python train.py --head_dim=32 --norm="layernorm" --positions="rope" --rope_theta=10000.0 --qk_norm=false --bias="none" --init_std_down=0.0 --learning_rate=0.00742 --beta1=0.95 --lr_head=0.0051 --warmup_steps=200 --schedule="wsd" --decay_shape="linear" --doc_mask=false --train_tokens=156200000
Each number is 500 + 40 x the weight over its row's rms, rounded and kept within 0 to 999. Layers, rows and columns count from 0. Numbers have three digits each. The size before them is the row's rms in percent of the matrix's.

# layer 5 attention query, 160x160, rms 0.177, rows 0-159, columns 0-39
140:550482438592395540479541453546481488485465531554444572572465553443544527560474516511480486489534461434529456533535429517
101:436540565433482455477494506361507477515524435485485460488472473524510503470551519505504481524488548490463494555417559488
100:467544576454494495463545498571473485546510523468464465406548451571462470447612492483495517517484509524506549481467516431
101:575471483495461455414426505517444487465493512571522496530502570472494476615436540537495446462520486481480468482531445495
090:617492473520506527512533519452422492523514512530543526423548546549490463472479473526497504499484507471551444435502525504
103:509554547461511511501484505535520505503487427537541464404540568521515462458500498539531570463509524545531518492437585526
096:520529539518503431487482471432473446495504471532463385508531537488483493483528534433530482557475527517479480397471478553
098:471526560482470536435490503464490445510512473535492515468466527512533497451482465502515511520530494465475414565502553466
107:491492528517532462472446487492487555505494502474510494439571516523474521480596546492533458544524472517504533435516512535
094:539468478511511535532529495508531532484500559489538579497533500525565447494509531512478548438540475428587499500434542484
115:498510527467502538541445479501436555472516462502508550431488493547478491429449510431519556522535559548540505471495465430
117:468629541518574485544495457507465413527495501489420508466530453505398471482503463564516478473506532537520540516549480459
101:447484506468448492525473530439502491500497488484481516511565548528509527475468465496492491472460461517480555531499548448
105:458435545470481510444573524514506512528534516475543519440545465473458485536514515460508587557460551448507518431572595506
108:465552450545485471461493487492464469501516512518543573472497401507449507560461483497496483499562552533541476523427450502
104:486567476512569473506507552483484416522483497509525544490486487502497480533528497526513459484441513439595512470463552505
085:561470437552496535434550519502502505492497559544568579545503527457473492568509524474481540530471442450522417540578442588
099:419540508488562479545577539431527538516493457495485492496521542552480492567484503510511489477488524588527432449523580493
103:536493469516514533510461557503511584461512491534594531542474507419520513471487486499521448555342473500532476525454511515
098:468564486540501497476520524517513566504478532482502489513472570591522527506557484537460563460513599565518464598476485533
112:491504449560456482433482491471485537533484523529472550544408518530422518498498511485508515473497506501419532472529479466
107:507532486467523589492474492478431448478475494505572516527488583474477514530505480589501468461549442508551503505515528504
107:498459506476562496483499510476431516510496568517522429428502523446476524423541516487496433496462474499438541470420476453
090:446574516398509402509506481492537503533510443547498517542511484583477510470533506525494516457424519486537527540587437567
111:565440476496488491516504496460494512479515505435559531440447487424540461623495523497502454513521543502448516514499504420
125:462465520423556492487534516480568466545522494440483539459460412517465497443507491464494492471446552579560494496520544460
101:407479573484503462536451510493521500530508483487456432489472477515558540452582509476522566499523457517557545495441483554
105:472474533414543449490494471494563522514504507482475464473480546470542507486568460511497408542517451490488480557523515550
102:518551537549459499479425455518529495507496488523433483587485487520529511490469468515513527477578460540426505488504475541
114:433475509453537504519569541586527514496496477470474502436528508566463466426612465450500518485522425476534443421589484463
105:419484504495549541578518510472490535533511430492525536456600500583493517461540475492515460495579502433497509463447510506
100:458546500500493477493473517519617492509495528537545605472510494499501501467455491487501393510463520533519461475538483449
079:471456441528510515481529533546527518460464519533516470541447596501503517473473530499509513484491496424460532452500478527
081:533541507522501496547434497436482456489521485476508537479528435435517560447448528367505484511546493575479500509463530495
075:542561505463491471433451484378440589545564445490474476506522479484491533502531451528487498490564504535534487587510558454
081:530529507536473523502532494575488490459467435522454495478486531529496481518465552479533524473485437406456503489533457551
080:477478420494483546528561505550485448474479464509501494523461487590506485533493500521517472501547486440500522473544512494
086:526466531520486501448458507523476539517538475436506459513480408522553549501459444457515435461488538469512400577468481499
093:545509486527578540523488541495519527468543516488457523496428431416444493533553538455476460525520487595469561582532517526
096:483522519502490490429540450510516502507517489513513514417436492503494484458478478455494481454466496464527457492576483503
093:495489489546574553517431579454448518477486438508481456554493498504451496491538490522494478485517498457490502496556547528
083:562553516467507488520530485385514444516461511532541482485512466517492505564568498518507514491486501466459435528437499440
111:537563552486500438549537514447521495460545485510523473422469484515487497478478537472493484485542474619476496564463490486
102:472487478499526457527552449439498528481481552483474467499571508524536476497534467477499425553496485438503444479495493606
103:463504526552496457499543530472442556461540517491497403458563501516436510470484524489472526475458515524539513526518497477
096:468485542538487507512494515463474541557489503499524518507492511521474515521419529462511556506498462470511459488430529439
101:482593554522534471503470579462483531433545464522542456464477520470410477506513540504499476518500544490543464519438491450
089:511461524497515553491502445461576475494503495510526404417480532548490522399510520483518485489448518372474549524457487526
060:549510510467548481478461549559569541503463493523517521485481536493411458494555460494470475469549521437475536480501465521
066:477528469517477425511433522509466486536525435531512561502463470502526508539514532517501565481450491518540531605587502496
056:428453482546511521501486572539583456498483506469551547561560466420497466482519504536540564549534441476452515426505432554
082:468480458523506577488412502422455478543500481479466506490472509490573539545516497507482490441457521490514465536576496407
083:468422442511505531469529471502434526478512537505527524506423542488552459472435501494527540465485452554527526517485498591
082:516483531495521435506505517539488523486487532477461611510498545434555481528504514524484423514558412498468537498476439554
088:508464517497536418485540451512577513528512481457464503561529435533480532457443441516486498541550519569489510490515529485
088:542558497442441424437549497436537517495485513491460515481499496522554466560500500540501505541514477445550499505542498439
098:550462456530477480499514477583498489475479433489502509424475424458440475558556489578512384511496490397425540476508509535
104:467586524466495420472456481539421451514516531478505547530578459477561505577531490483481549516566538504527531515443520497
100:486506513496487502450507526476543494487528538512410496436501456560430510486510536454476498445453509524515492536564465499
105:490548528467534509472492536469530492484556522502485507498517456547455505403479554442467459464565523525610538478451523500
094:484433474544444514513493447601472496521450515498517519571444499486496522476481462463522431498466476520482585434456485531
102:445491469481501472478485516505472513478515516487467564569517492450539462505458525499479454441559476508522433500502534442
099:587494508491510612452522519470573480547481455491569467516588443514470514503579486550527521507413487537478458479563460495
092:498557490544496480519485481397437500505511444511467531513483474546461525455534500497494536529545439502491511569442534437
120:507461564490505455520427554476498514494490503548569440564460488451492518603448493462467534483501523472484462505546482576
105:417525463525496449509588545501490501516508504455452513473523481551418483486496494472516503498504511470567535421575488455
111:488452569461505453537530489525563395532521535478515570514548435535503520528512440500489466517501505516524550504538484538
109:531482473555449467518510531458623479502483494500508529470524478486455504570507473459478513522537471503506454546553495547
106:514565514525544526503428521542457456509499502491519521567481475563510486565534480521487496495471501489531525505473466561
115:478432536512459534553403537489451562526482459469468589478455548517492519422457469446499577503562526438450494541461585488
102:450470511474522496507503501565493584498486516507467547534540544522505497547539547527492564484506486592485478561557502514
115:494428530457504489482514564491486559504509474505577502494472482470462510480466475519486511495448490526529525475531495494
105:456567493472512541467569475498490486487508489495565549494477455530544490454495550420493523451526525452492537582390489491
092:497445472566531477427466460424596478534493517494496460514481488494459578534458442451520575431470510550457508518550541491
123:513589518506551551514547478477585482511475563485518509448517484531590508419493495556521433435472519411542513513525533421
110:534434509543536439466578449561587452475542571539517450504507487501477537456440453547488520461531502498485470449453441510
113:588527517525486541498520500527536466498493495488427478517511595502539518528469496539485514448510446545534492516477524512
115:453548548511494543557472496466530558489498499496491573451455537509486541459575487493510516495572518563458518522493484546
103:532499483483458542510522529459479538450492509536445540512498498539487535529578488460478567498510512470613469443472496536
120:486451533523538544510491427567529553497469514483446454480468471564413535502439515466518473455479501579446509444459504481
100:476426591451529443470477454506567587487505499510513487475478529479531552519441473476478544537547480526411485541427485489
110:461509512484500507466500452517499531486495470445552448420496519530480515598493459502508491518480520461509534524388483441
100:505531516515456394536500543438524526467534533526481523500489522520533506466429465489497512485510497565512514488474477452
102:477487487497505531509474523444442556495520447471550477591551473465551466494515518486450490456423461486479498563479495543
110:477504537507506451454428511524440529471499474509557464561489518476570517572489482532475462480512526518549459469516502524
104:452520487522523476570500477467511499548473490504482469469467490444519472572532488525514435511465517456491557440581478498
111:490439499536461481459546543595556505546472447472443500528487449437484546465563485496511532501447515487501489582487504487
104:456475485498554482428475504476548531500489534458466538527453449513493472517509526452492420577436529452485548471486490410
113:503442504470447558529490501435472470504509550495540520501521500495478501401467402476493573522538481486478534574521500506
110:525547520495551400538477496483468468480492496491436502363533510554492521436583539531543517551548525424560510674434531484
107:564463531502454393518490528505495530514515470513443481464471518609448507515443541524495529536558502554589479536382488550
117:444542470532520551486462501526509541518517507488466571520571463584517511517514521472470472439510517522527476455547510462
103:525499511537543452509449468441509512492475542489520531495419577500506513485625519523474550434567458481554583525521526483
115:474434537477485471465519421472488459475493513546494474515521452547483510467474476540506500491423486531463586494503530577
113:500586423466545561435548478517551506505495465505503523499554524445479503577490452439474586534413469483566554564515471528
123:451510489513468482496488437437459459477534469501471517513481523471404479539520506450492536521551437431525546456454487427
113:460425465469476534526509487490515527474531459489499426519471569497521455512490526477483491525519520541489512540494487551
093:517456514510506443480489462494438535511484526522460574456490442508487526470466486489513574496518495444479481460499508484
080:557532532551507461499504527506503470494523553549550463519588415548512509498431433463507482500517532472495499467445505524
093:526462483521467520554522521442482557498540496493573510518559581487529522470452502481485477507575480511482488469470545558
081:533465477433537609547492519434496582493500522518526428434481484498451436511538518534507513499452513505477506540513515555
102:459552490493583536455477506469511465533491519477514518461555511450530460553515439508473533450558545481505528515543493433
099:516568511506524557450426458490496459523514460459478502514452419494460477516573494525509496459475462475509468569559486471
104:577453510460483550457505490490471455592499489485490596489500488500484502510486458495530514493435460560493573447539513472
100:439476525530526494531505538467447600489476522487522490489540512475510540477504468513515537528505573501558502479497540451
090:478499483477469481542525517506479503504499506512500422420488528582497493473502570480473482548522502517510520537453483525
099:551545505503531458471485449534421512541496476520478500451499489506448500544561504522520536614506496452454497509450454506
104:531505500475580534422437551529518437506521471479422467433561441519513540511523505495492461471536506430525457516520438565
101:489466554532508424506462534471467513523482466507428501522414584494539473499526551467512439558492482527509486492613539506
105:531478473505496508475488464504546491506479513501451537582589518469519528490487499500491487513559471444492498504518515479
099:498500554496541530406500431409507529531540508510529488477531497496562472552494473523512550518495484495506553438496462476
114:481501494516504565514526493471497434515485534506549490510540425425544518436475542481514472475492490439512482538549457516
077:462501492489498465500460502478548522516519460515453475408478517524445502503489531493528467538490494549495427503489524497
077:445557505477515524489472534567445477555507519455496530532510499472497562519462456535513523480406483485594454484455498489
081:459583509516503545494443470475529507521521439513502440492520530487497438471546510478486501516527536591358483577484468451
083:512501521494524488457472512454448567537513536535485488494494467479452497546528522562474496451505514486505517525551525518
110:469519573490484564459493476479525497499508492473451403537429502495441480518513454600489471559491533556483493539587475526
097:522470544454431527538465508426508503530510501508537464528433539508576490586561505521510440470530531567466510533492483513
100:548603452515493525481491510394465516508491526487500480484492439454496576483523541500536557470485492528492479416543499525
102:469461497465534513488543536463527497541499539497475498412412490434522523510454539495497523566449517437519474518518472556
100:457429542502525516443484449445518446466475460508482517424597544562536517532463484502510516556515438487464477478481470574
108:449548499486577471465490510480486519512489485503531547441507446500511555525497491459531551531418505418445517531518512496
104:505549489529465453551459454527462504534501488494441526487565445535484534466395494546496528469540480489464548539478518493
102:509530529472485554487483474514543502507497505512583479514461411505539513506412528500490503498477505482547518507479518452
102:534560454472519439461504584550461491454488525479524509504569504505549515485471464531476508459475473503512407580489498556
104:442436480531498469493443524578457518482499523496481432465460525565492538504524522521526468536484462540510565436530456440
108:461525430511507407452504467458536511518498480496542514510498544422547477529516474458522457501458464532495484443580507470
096:519491490481514483486504523459499479495503556433442540461565443488515524511480455511465509453456577417619529558561406557
110:550467479550418524483494450500393481493452506542449562508502479477429506500529554516500443513506480448503452496560448418
094:457543502442549480446529555487502592556511450509516492486488479519534541455556497478527551543418569495514539550425432527
098:556482537436500439486479516448572539564512433478443466506509545520529477528509468520524521553461525511464516527429585487
095:529564466491460488444492487459519484457481534537503528549521502451543461525494501549500452476577482511489538497471398477
106:540431508500479554499541456506515468515492565567600490492484515582521496512526529524502531454502491425466458444522512505
094:535519514490553438508571470496557472496489497523444426494506451529520514434418464503496518479539540512480524504477522483
101:498443513485539510473521462548397430520485415516538447452469479582486445539444535553519480461516554557482388414494515470
088:510499531484507462470604499520505503546532519470476517468509435503430511457531470503517506473460513525501487548473482460
101:496526547448420517557476455482529460476509480536468444522471465555447461493555490479504553504487504509515548542460457545
082:504405424482577538414520449514485475450485482455518550515513513544511461554519469502476391504610526415557502557509556531
095:455487457471546518385474572491447509537470416448581477463498552530517540406562489480494502514533487596466501534518543485
089:462470529449548584434506486421524456467502490506484504509446440558512489527546509484482593472537523486447544516475554576
099:513510491485535508518499424550483496507521504499478507494533493467494469511478497534504554440542476465481432561433504542
097:567536507501600465495521411461513430495487457458466504360467509538556534564443500525504567427471536444551534452601534496
101:468595453504518468583482516579507459526478441501519489518560488449470496493597482444479518460503510542491542504586434455
102:505566476501485440499495505527459510542530445506526467455593492519473481436459482444555507547459546463483494530468522519
077:513441481520461566531479498466474454461499469463506537478486471524397481508549499430525402553536503524495481548527478496
091:446548539468588518509483525418540564499487520479511489502484434497536515501581478536474462453503532533534558582415509492
090:461478485514469612526545505506428464472518501528404470557555475536482489519483457487501399498517518498482420430527524543
084:546510514489502495470496489494434470564497522560526484526516511486490475431511535570508439535505475482411482550501544472
085:556453516469478495490525517505451473540477497520484469512403490479489518499563528516515518550544416532507493425521536431
090:465498528483508554469534464541474466501480488510453523522492486555422462566551500464510530496574488477506508469479526524
101:467584487445576422460516530481537522485501489508548455453554503528463458513539531492505507467533466480540554464417478462
098:481426560504558492567558468458480560483516519483534474469453516567555553562480442441493516507487539552437524565450533533
095:590468472466483521564518505509434441502509473474506566541406405514502524526517490480465469493517509526580515534470529549
106:407468517452564488442456477472575517544530446462475469485535548537453541476502494493518497481457543463473561502522618565
098:455516483474503462490510521551506425487504490473515503563444480489430471489634482551478466507434532396572429514465517532
098:487507489456532514444456553483426473514528442466566592479523504508474487537430490452490484482567461514480554587480522537
092:493512505502458494503479510525492452510495504498479516532507504456493561536479462535513485606416531513412428521510438517
101:499507474490492443506540507515510401517514526498406498476549520439527490546458507412511426484471456531553491494401494514
102:510496438536508438528478492514522490529485461484567530484545492487525488442478513528529482534536541531408499506423572463
099:524498505482568467526430463627492505519494521553492445437527495436465442525459500570504507491563533531532479448529524476
# layer 5 attention key, 32x160, rms 0.174, rows 0-31, columns 0-39
071:391438573520515591578572517540506517471576502484454518510552491513449471517452546567454427482475506529505569501469546530
093:451523483505457533510541430592517503535492511494495563492603523506462510485500492523511451547498491545463524513583514528
096:447470468474556474482498541533530533545429456476488538469487433485526547521485440542526503514499502459526474497548544514
105:489555489477477464575494537477489497461505512514454454560520498432489494427442523556456468490483506566541487421499523555
093:508494539572481443424528521557523546453534552480407458495506526441493437515447509500422514473474447446545524513506503502
091:500543531529449505507573436506492516505506512495562514483459464423484483530587560382493510537456522494484468473475471535
100:488537456473474486433588453466468422505490490472516492482540497486508540541513436478566458525452471493485491569537476506
111:482524464491521421493500419503488502507463473458503504533536520424422600483521508450563492594527557514491537510542542518
091:513496460430529467504502510498529483524483479440575558510472486476504523543531494520545533476557498514467402498533546440
162:430481486450560502424532454474521465558460513411491506455549483475524598517490417477561496552523496435518512535484495510
101:496433477543452526497531491458470506512511549582480470522519550493543487526506508511429590431514486458570495473502512498
098:472487517499477502468501597450506572515493495439553519459496526512511511535481528478466443510511469458521478563551450451
097:530505434468509505532503389525506490470508459545550457470427501524502509510519514526509506526483513398539564471494498439
106:510505513502446494633491521470523539474521516549489480478459469447500467509482544544468432485492467499513552533483456465
098:462479525522524531460523530475494575483471469538569502506461544464566524509491472466486449574469536524509495431529527468
104:514596475557542547518466482530501531472512497496439486413484536522439501536500489565481475510431447586496547515497522492
097:553554492507440498565483568543517523478526526545484503520488521436533423511548552575411494495482409533509488507549449502
094:546535528448518478460472486492533552578499514478585457513520483512534497460541521458535515459515524462465489493508590542
094:456541448473455459485468565488611457526492563469513512486469493562511479533528540484518524580451481531546508516570476512
089:523535498527505432504457545524523513500504494493507522573542481533419518472451506454502582566449540525488461526496534555
099:498445413439490499542508493482545559474467530480494472556511543544447438559510504493484473463456536412547394547451511551
090:494545414575457492471454448543456583440484457482411551520412507505502445547501550575436489510507488493503559490539480541
097:551510512476538514510570497447444486415477527503410476519548501506452466537528456473528478505571456446532549556497458526
091:583454455519493469504469420477506475435517534517439505481469535439512525467471523480547556495470567541512457496483517490
105:534534538550448443542501509539467509464510607511514484519462465482494432495449587493483470527508534539503485476471531523
094:504570481485472474499442557549533484508506523562439477553553479498514473482516522565402463482502420509495451439460458490
105:496503525506479470499473541533455612485537479526525507485496600536496395503433575494453586517530499487551493453562459539
114:526469508536435518565515541524505467437510467513430457522446536503522422490472501536503540485421473487548485517476434470
090:471416533429540532519536434531467553583482479451519502458495470455474589490587497516526564551498486574519526474482506455
092:539527483505489507427433501529437490463555457478492523530538467463497504513476544537413500473457562534535499567482453472
107:502500515525506486540508503503458475441507516504566475545512502451516419470496473547439511531478465539450495499537436572
094:480483502531537530561570469516546506445548476504471513548464513470508504483548546476522491490463481453491534526527503462
# layer 5 attention value, 32x160, rms 0.166, rows 0-23, columns 0-39
099:527483508495478533527419473485376511502496497501550495529573453541497494425585522475490536556552525465508534519454458415
104:489569482474498519507528536504542508475537499483437561480515527502461497528405470516498545446486496467451522586514479572
100:512458538498459500494569476470453443506491513489586429540562516491512471621539495530511421488501464474444434518426490515
104:507520533465486606463560500512542440483484524463506560489511517455480511503502510494479428478522484537479535546444457446
097:488477468533441511463527455477450576529498453483519479505416473556529495498445514458507499525512535481520430505492420537
101:551447525459497396391543470515537535501521475464513492538527552487503518521510499468479510496499493537552475505472493477
097:478497568489514555462499548518533486517500527457500570438475486507466516488550495501505568484528501497589534549515453568
100:417528556514454433585496500497510557456565502494478585488506565522507521442484501478480447523456533519489550544480475481
096:558563457475512547461531505500573428501497444504396504472513512486482530491455542531489491495601548518526470527491541548
095:506556567485527484531521476546541534477510484496511455450463457553554486460529542470507465414459536494416461544499540510
098:536490510495567488509503511559480432498507496516491529466519488549467489473514425499485553428603441516404521447502495480
107:474513574515488487424456510517537515503473511522530409487431498494539477545464472507502495527472405501501441494484458550
101:558472507524504478480482520487538567510478474458528464467531500502532501513501479557526464518438530458462454521536493421
098:454436543481525464494499540521425541497517481475510450475457496477488513501466520442498493486448498567590574470502542543
097:532530496531560472508499485409541539489458450469501513484546507484523492507513497473515523450493445419414501514515462572
100:572513511592529508475581491493536533530498526509398536499442526571476546463590480479478497490511477519585538517424495443
099:480422446479522504462431520464494502502506523503439528446544443505508501493549488542494511511453476528526491450554522398
099:519553497516484521508523439574477544485494482516500580464507572486557516560471514459482472502502546465420507505524492531
098:509550448503518464475392444442473508476462534460527514464520483564557476482461513525491462521520545544515434597447523553
101:480513562541512510441501529438518534546511578491517534508518447515487513542484483422495444461523523516478488472501509542
105:500496469491527536497531419449546482522530519531557495494505498504532549498518529447457528527464524553587502461392487512
103:481474468485476520531520526523557520502508450490505531493553423542430490545425581528495488552503514465481499472545559532
100:549523488566557537503567531510530535483516510497502479500452500487512535546491504472510375528480448427496505458460454521
094:472551577492486473554497491424502508497504519528534472466507518462502517501434465500488486435429599463419527468512488523
# layer 5 attention output (transposed), 160x160, rms 0.164, rows 0-23,32-55,64-87,96-118,128-150, columns 0-39
108:513578546409552506590496503484499501513501501492485538563506590524426495533496509498511483467506477457566515528521500485
121:507539568438522440522525460416475532563378486427483488466518510515532531477464505459496482386573460506492467507494497531
121:460503551468508489448463506536426444510497540498494485504401592491461478474489478453494516475507496549529524441499551517
118:455474452553419463557443496464548512491582450471480484446423542508490545558500473477485480489501444499443443458492568497
114:482545490420504528497514486518510480596536531515546509559574521410484515495413561524474492573498416545428546511543452517
115:470501444491503533445588494408471491504480470506508489517489524460457541524532536548555509529488461430489420526529445497
113:512613516583501445440484444501567497486527555487535585470504461441461462547509535460510482482437494467530532496503541509
107:519470447532518515539482505431463528522479521535454439552526535520526531512468530429447520561478519447446483488460464547
101:442461467523538490477548556430498448546469464452470496539525501533496557493489447508518430499566539483534477533476487599
117:528450413483538501484529500544516529478557536529552573471486519419477514537494486453488508562510579526524529495532487458
110:490520509526510561458447544475564494553469510519513439550489482475533574397477446516479514487599450469483597537473406460
109:494538474487525493527510502516480503466446425549561525470534529470465503532465580457521565447525464539500497446458489465
097:494587493461500522433495439542493516500408508530445449495546447483513517450497542467500487471476480485525511558503532509
116:491482460517453509544448512505457474461492542517513512518453549492429555532502473510451526528557510511575504515530483450
105:522479486574518487509555469463452554522434562461580534514567533582473521413457478535475458497511472600507559518452472470
107:459515529502504481507484529533414461478489467493424440466589544491504498507507543500565471491587548518537541436495509535
115:512499541537458506537474475573420466477492459480506463467507502487506551563466546471502529536485455556474465473514478477
113:498428454557596470498494487464539512504504469478568480546512471502474475541495448506493490580466496500487497482486475488
119:523497469463445495531457450524563487534531442464450504485489522492480486502479527452521521529475559453472498433505520466
113:556528495499513600605492424559535515449449479495499507502492499476503497455495463495546513471520434511484515486510505476
113:492558443499537547483511476433535530560456496485465449521481481559571485502472469514430468434467544513512498472563516529
108:454509579495550518433456470476522537452529474491500528566456488496552562460580462563489522518556448454487487519561414495
108:574546480443525545494522532557512521474369514432561548457470504511513473572466545533491528558514493450529519528474467482
112:543501446564464503500458517453416566554526495482550523495451481468469534538542537464487514538536456453440508495419512501
103:550428476553450524501477557538480543510492491499509479506503491534482568497440545564511520454507499504501564496552473495
102:451474480531471493466420558535477448448528485529491534588489533537530492500518513520509516499484540490550510482532562483
082:522508423473516457499509457544540459516516511485476453510550538461558556555449492408460481521487484468505455526463534520
086:498454481507527496528499461530530535516569424463530490498520508497564389419495546475547537566412516515454510497532537446
086:532480473546522488571516468495497484552442515527426408453524452474533511535540488488558541521378468547409481510461545519
090:516534488478568539497537542444441399536459465465519592497498553462512427484428438498486463438520467430486520485507514487
100:533490538466504497535541506469510520503455565470539481496499522514546518531527555485475439535502556453511437466400560412
074:533428463475513477462516499507404457490478414554485557543464542472526482562459469478500531507447524461443488517536445497
091:531444549476525512469466479472446524553503531535484516502552499533472488428560554496551491514441362531492512473450421569
080:532486566477511424480420591515486532509518454491446489469499554520457408480536483570531473503503475489554478538434464517
098:450477473412561483441523511570516529475422474425519458529487550474523558496535511506516542521463574496572459456493566501
097:520518496427506507470481495503552467497546438553510541463524473546533479561502513556559491565545596493473508467513540478
090:441460555491469491563537518537438500604480510471539587487527476470524478460426421469536492443565420532523458538373504497
093:423493496511457486519510515477470483549476492476517536474475450513505427478442529463447486541510496528443529487492534575
087:524500485503435448463504492553566469525451492452532567490506479462525522505474527510483488456512581534447498477470520544
098:419441495453492532511522461499478512477479535439551562483492487485578507487489527468478485481457433462562516521516551560
101:474478461449480568453544563493493471523507562493515623483502562541489554479519472540558510567505520529512442523568484517
080:552490427492529499484472459531527542516452423567465481476489558460524542503503521524470497498527424543477494530434453523
078:516480508495434470468512514468560517441497547537540515537514520491446532499470553542500485445476495488466532506489468541
091:517463446489483485448494473502512415538490435558426554496501516494480472483534545526486536496499544483524468479439451448
087:506558518487507524477540510506503517410488471485420537480532551564451513502422534526543452500475478586556498523483497555
089:511565537497506465507526504520533461477483511482518499542530465482529468502459512553510466456488495507450565495472450530
094:496488493485474515543531499511539465498522600454467494542519435532523474495448529456501492564483516478399562542428504494
094:592514518607460497569515442549479504505553469526499463571539442534527495465516406506579438441521479490522494491524417479
101:516480538522506472483534536514524503547463524457560541519471478565502471517570485484477457516530506562425593448487498559
109:528521535534465457499544526488496523486502507490511471423496407556521496563514453553488565502442512514429506552513557494
108:480482528537442575509517422470566574500535515498476517469515469457516515444510481532498453442512412453410530455529504494
111:431439522471527511529483479565447438447429519532433509480510532466458514597476416473488451533515561469525534518471482492
103:522455473460432534484532538521547408537515470529492454493475462531498472492511480457570519549499503464539528500480514501
109:472541484459497499514515521602526479542535511509480520480476432563501530513491496543562534448489464494492464528460470498
098:525534495498508443531515439465510574501437469486511486565525455481575476526508420582484486537518477550494504496486513526
091:473522494474515494501582491517601490473541511470512518499505513525495439528563476469454517435462499490496466595496535446
109:488501554444578539512537477502565447475498434438510486571504491506500457525517532530501500436464483467460506515545532478
108:415486484490536526464546432485489522466472547506528548511479557490456474540432486523467494451509511524490525499527548522
109:516425450575406434523508504505500531527549541572499529502575540499489419514495474478444470577512542559508466488501488469
108:522493463495416535542466478409495490482501488447584475478474511503505475533551535531545511520574471506435530504445545516
106:477555475503528480490516428493544512520566490568542519553545506475471443448512480542558510493487490507507549478566508538
091:526538425552554555504517452436486469474533572484488435540501537562541500524511498498525451490494547541571510472465447558
110:457546521519536508506466514481500454465505456515456536519576531494435582550485499524591421484455484504515474494600521519
105:496528563495543464524504519534568513503504460517473454482491447442576457548496500483536460529522528534474517424484529515
105:514480500558509494531518506525561482561464537553570475538529424535515447488429497503505469527564561478460475532530478533
093:506492570491467488553507592533446437427560587458458539553457423542526550459519514455460467554416518508477493489483526512
096:494510457520459504526491508531488430468498577573432460517459528607474526520501450526592552498508509482519457477500413504
116:445541474485557533560512541533481518478471512432467488543447481516514473561475589474534487476488504557506485489503490547
104:489463501485501441499450472487464425472568465505519535455491452502574509492508468434586587503550489522497535580518518509
108:474510524518497496474542521548514577457465490538491485485490597415448454531514496436533543530494513487538517551458403496
095:495488491425484496461470474508456492537544475465566518544531563499467539469523494467436559518449503532519477531473532508
096:463475517451548522429523476504471452498509462477459437583458513528476439475466547507557521528464467451490445548522473465
089:507423546541540507526522399461494466498436509532454416466456474424511499437507469512514499479482584482543469505467513515
100:501539463538531490505417508472483509509474506506463509461494558507492507508445558457506493525452511555499493431467458445
090:536546494498510452500529545473524552509543538478522523541464433544486449459438584465472488499450567508541489575513442524
102:469571522516476535481491557478444523473530503490511540502558455492482464440483526485506528501480503557564477473550468522
101:528578556533516477474465503485465488479584399568476463516574516489439504561523445497465545523539468417510555522492490447
100:587455487619456475480455539472534483377518461538432455566475406488524481491501507466481527515540601615527557524489506556
096:448439530451457523439531531534443464567505431515555472438518478531506488462491539481411543535489519524532561484546470525
089:547535527500474572506477457494512469605420570529508500468464455525461542444507566501476513493573421514545544485478521513
101:618541442540407470537458480464484520508517516518537468446434511545480512603504434532487576545505494469477536447550529494
091:488540471508440480500486461507448506449564508472490467552535515523462483466525475483585493517528487495533454537492476509
102:537527524403479473511480453486478486517529490465510587475499441507564541496473567478495467430504512459436440514550533555
090:495511488514494462502505488529511513505506529525390528474545470497472576468507525519593456515492494420513543554535528470
086:502478455448537408435512559567452513493450426498504550469538494520476557523479490523472513511473505475509488436530470537
096:473553471539531485499570563473442500472521483473451467486538494477471507481508498603490487481501517438441518525515539510
096:421525432456391596515462488508503497509466484559510394492443483473462482488491516533493482485531504474489532495526501453
102:526563488536486466427566557441531485488456488575436459535507519458453511471428518462463429528494465502480435499533487551
087:481480528491487456523506506470580478431496494473535374499580487499520546431510463489507491465465549521503513519497438529
101:506452446515509448616487534490505429524469512532553463448526431528571512461536526519537480491476502517551521543486514438
098:488469531462572526457582527453452525431445490448546539561555402506579467478480541590507454503559481529558568448504515535
091:518498439528481421490498537524507578499496476437565464495472453541448488476556520540392506439476479548526502529449462503
098:447483478552467491495485521493534521538503538525523489523484523486498499525503480560560455470574521434426534460471479527
104:529424398489462455474476432538513430505514490517523561530531504521569500487517517452518411545391477519538514476490522492
108:420476450540546481479487555537518484515652486569400496501507547529446461543532468470505467526410524544436473459552497531
095:528576551441506503452495495484514457475552480547498587469517565512501463506454499486588435548523470462486501451468523529
090:506561521462521540567538465427498484487590574516480532521489474449503543531477474491573541517464424471488537540540503490
098:439507498479509511451508517469421436465429547473550517477463472511449492492509524501465517534508521522487488438477520486
100:568500525519451473491525495497506412481352520549471511577497492450483541521503500539418515518521545431448512488490473553
096:467481492506563432437495442489455547433466609431503492459509509472495516502530488533560498557535517524523516480551460471
092:479549518504554555458461476498522455503528517483547423559481557488467494503554579549451516532458552492485515496506466474
089:533503477420510495539486515539489454530549497460511537495555509567546467460432486458521469445478490498473435525464443550
095:516492512533522507448498503468556510443488516587572513477515528568520528515537509577556486539539534498515495445492537547
102:504428547488467455485440514567463441500508586481500507452521470504526467524498571478548517451526592493507427500538521462
096:532551511511492484469540492443476524455444502469514505518513398463525555478509510542472526587523506461422532464536565572
102:569515499533449538506477494504502519515502454565475470474473518491434448551573552524538536445449479496474596484529432498
094:451492492563507483450542547500497538477471515489509449505518530472479432499444509466451553468471474493558496511450448520
094:517468444433451534541517520477427535476498557485509512441501521576542512486557516415442521476503533487525502442475477529
098:621498524485561520496439495510485511537443483527608522514490460460433540526489432429504501487441432524485426537505502426
094:520444512518513401497533531551492525434461484478456462580460531497524512453557529448504521481494528447506525494460449505
097:515525531505470514462490487471479473481471481458524492500523509468571567500534531539549568509549494598520506551526539467
092:531547519481535567444508488472437515510562421468502428513504532523431491551478465519456547558511464494519423474480473478
105:470584518480447541457496490477532562401505492456515552513482437512516440502435518496480502469526487457465516506518523492
107:505462489487453531507511487480528563514489498480479504496518480448464473479495511450461517470484513476549492484542511503
097:555495563471480498495486556424533469491533494534513469513529439466535458545524518514507542517532512517519524518528548485
092:605533506467533455475482459481535510510531470541553484575487524454509479419508474391441553535535516495533500490452490515
096:534544522483538551554543585447448473619546515505465453512481491553401573475540491518462517448579524536458400549531486513
107:451448511540521500492543507490454567571488538521514475478425455521538479461463499556559490439482443494477494534485483488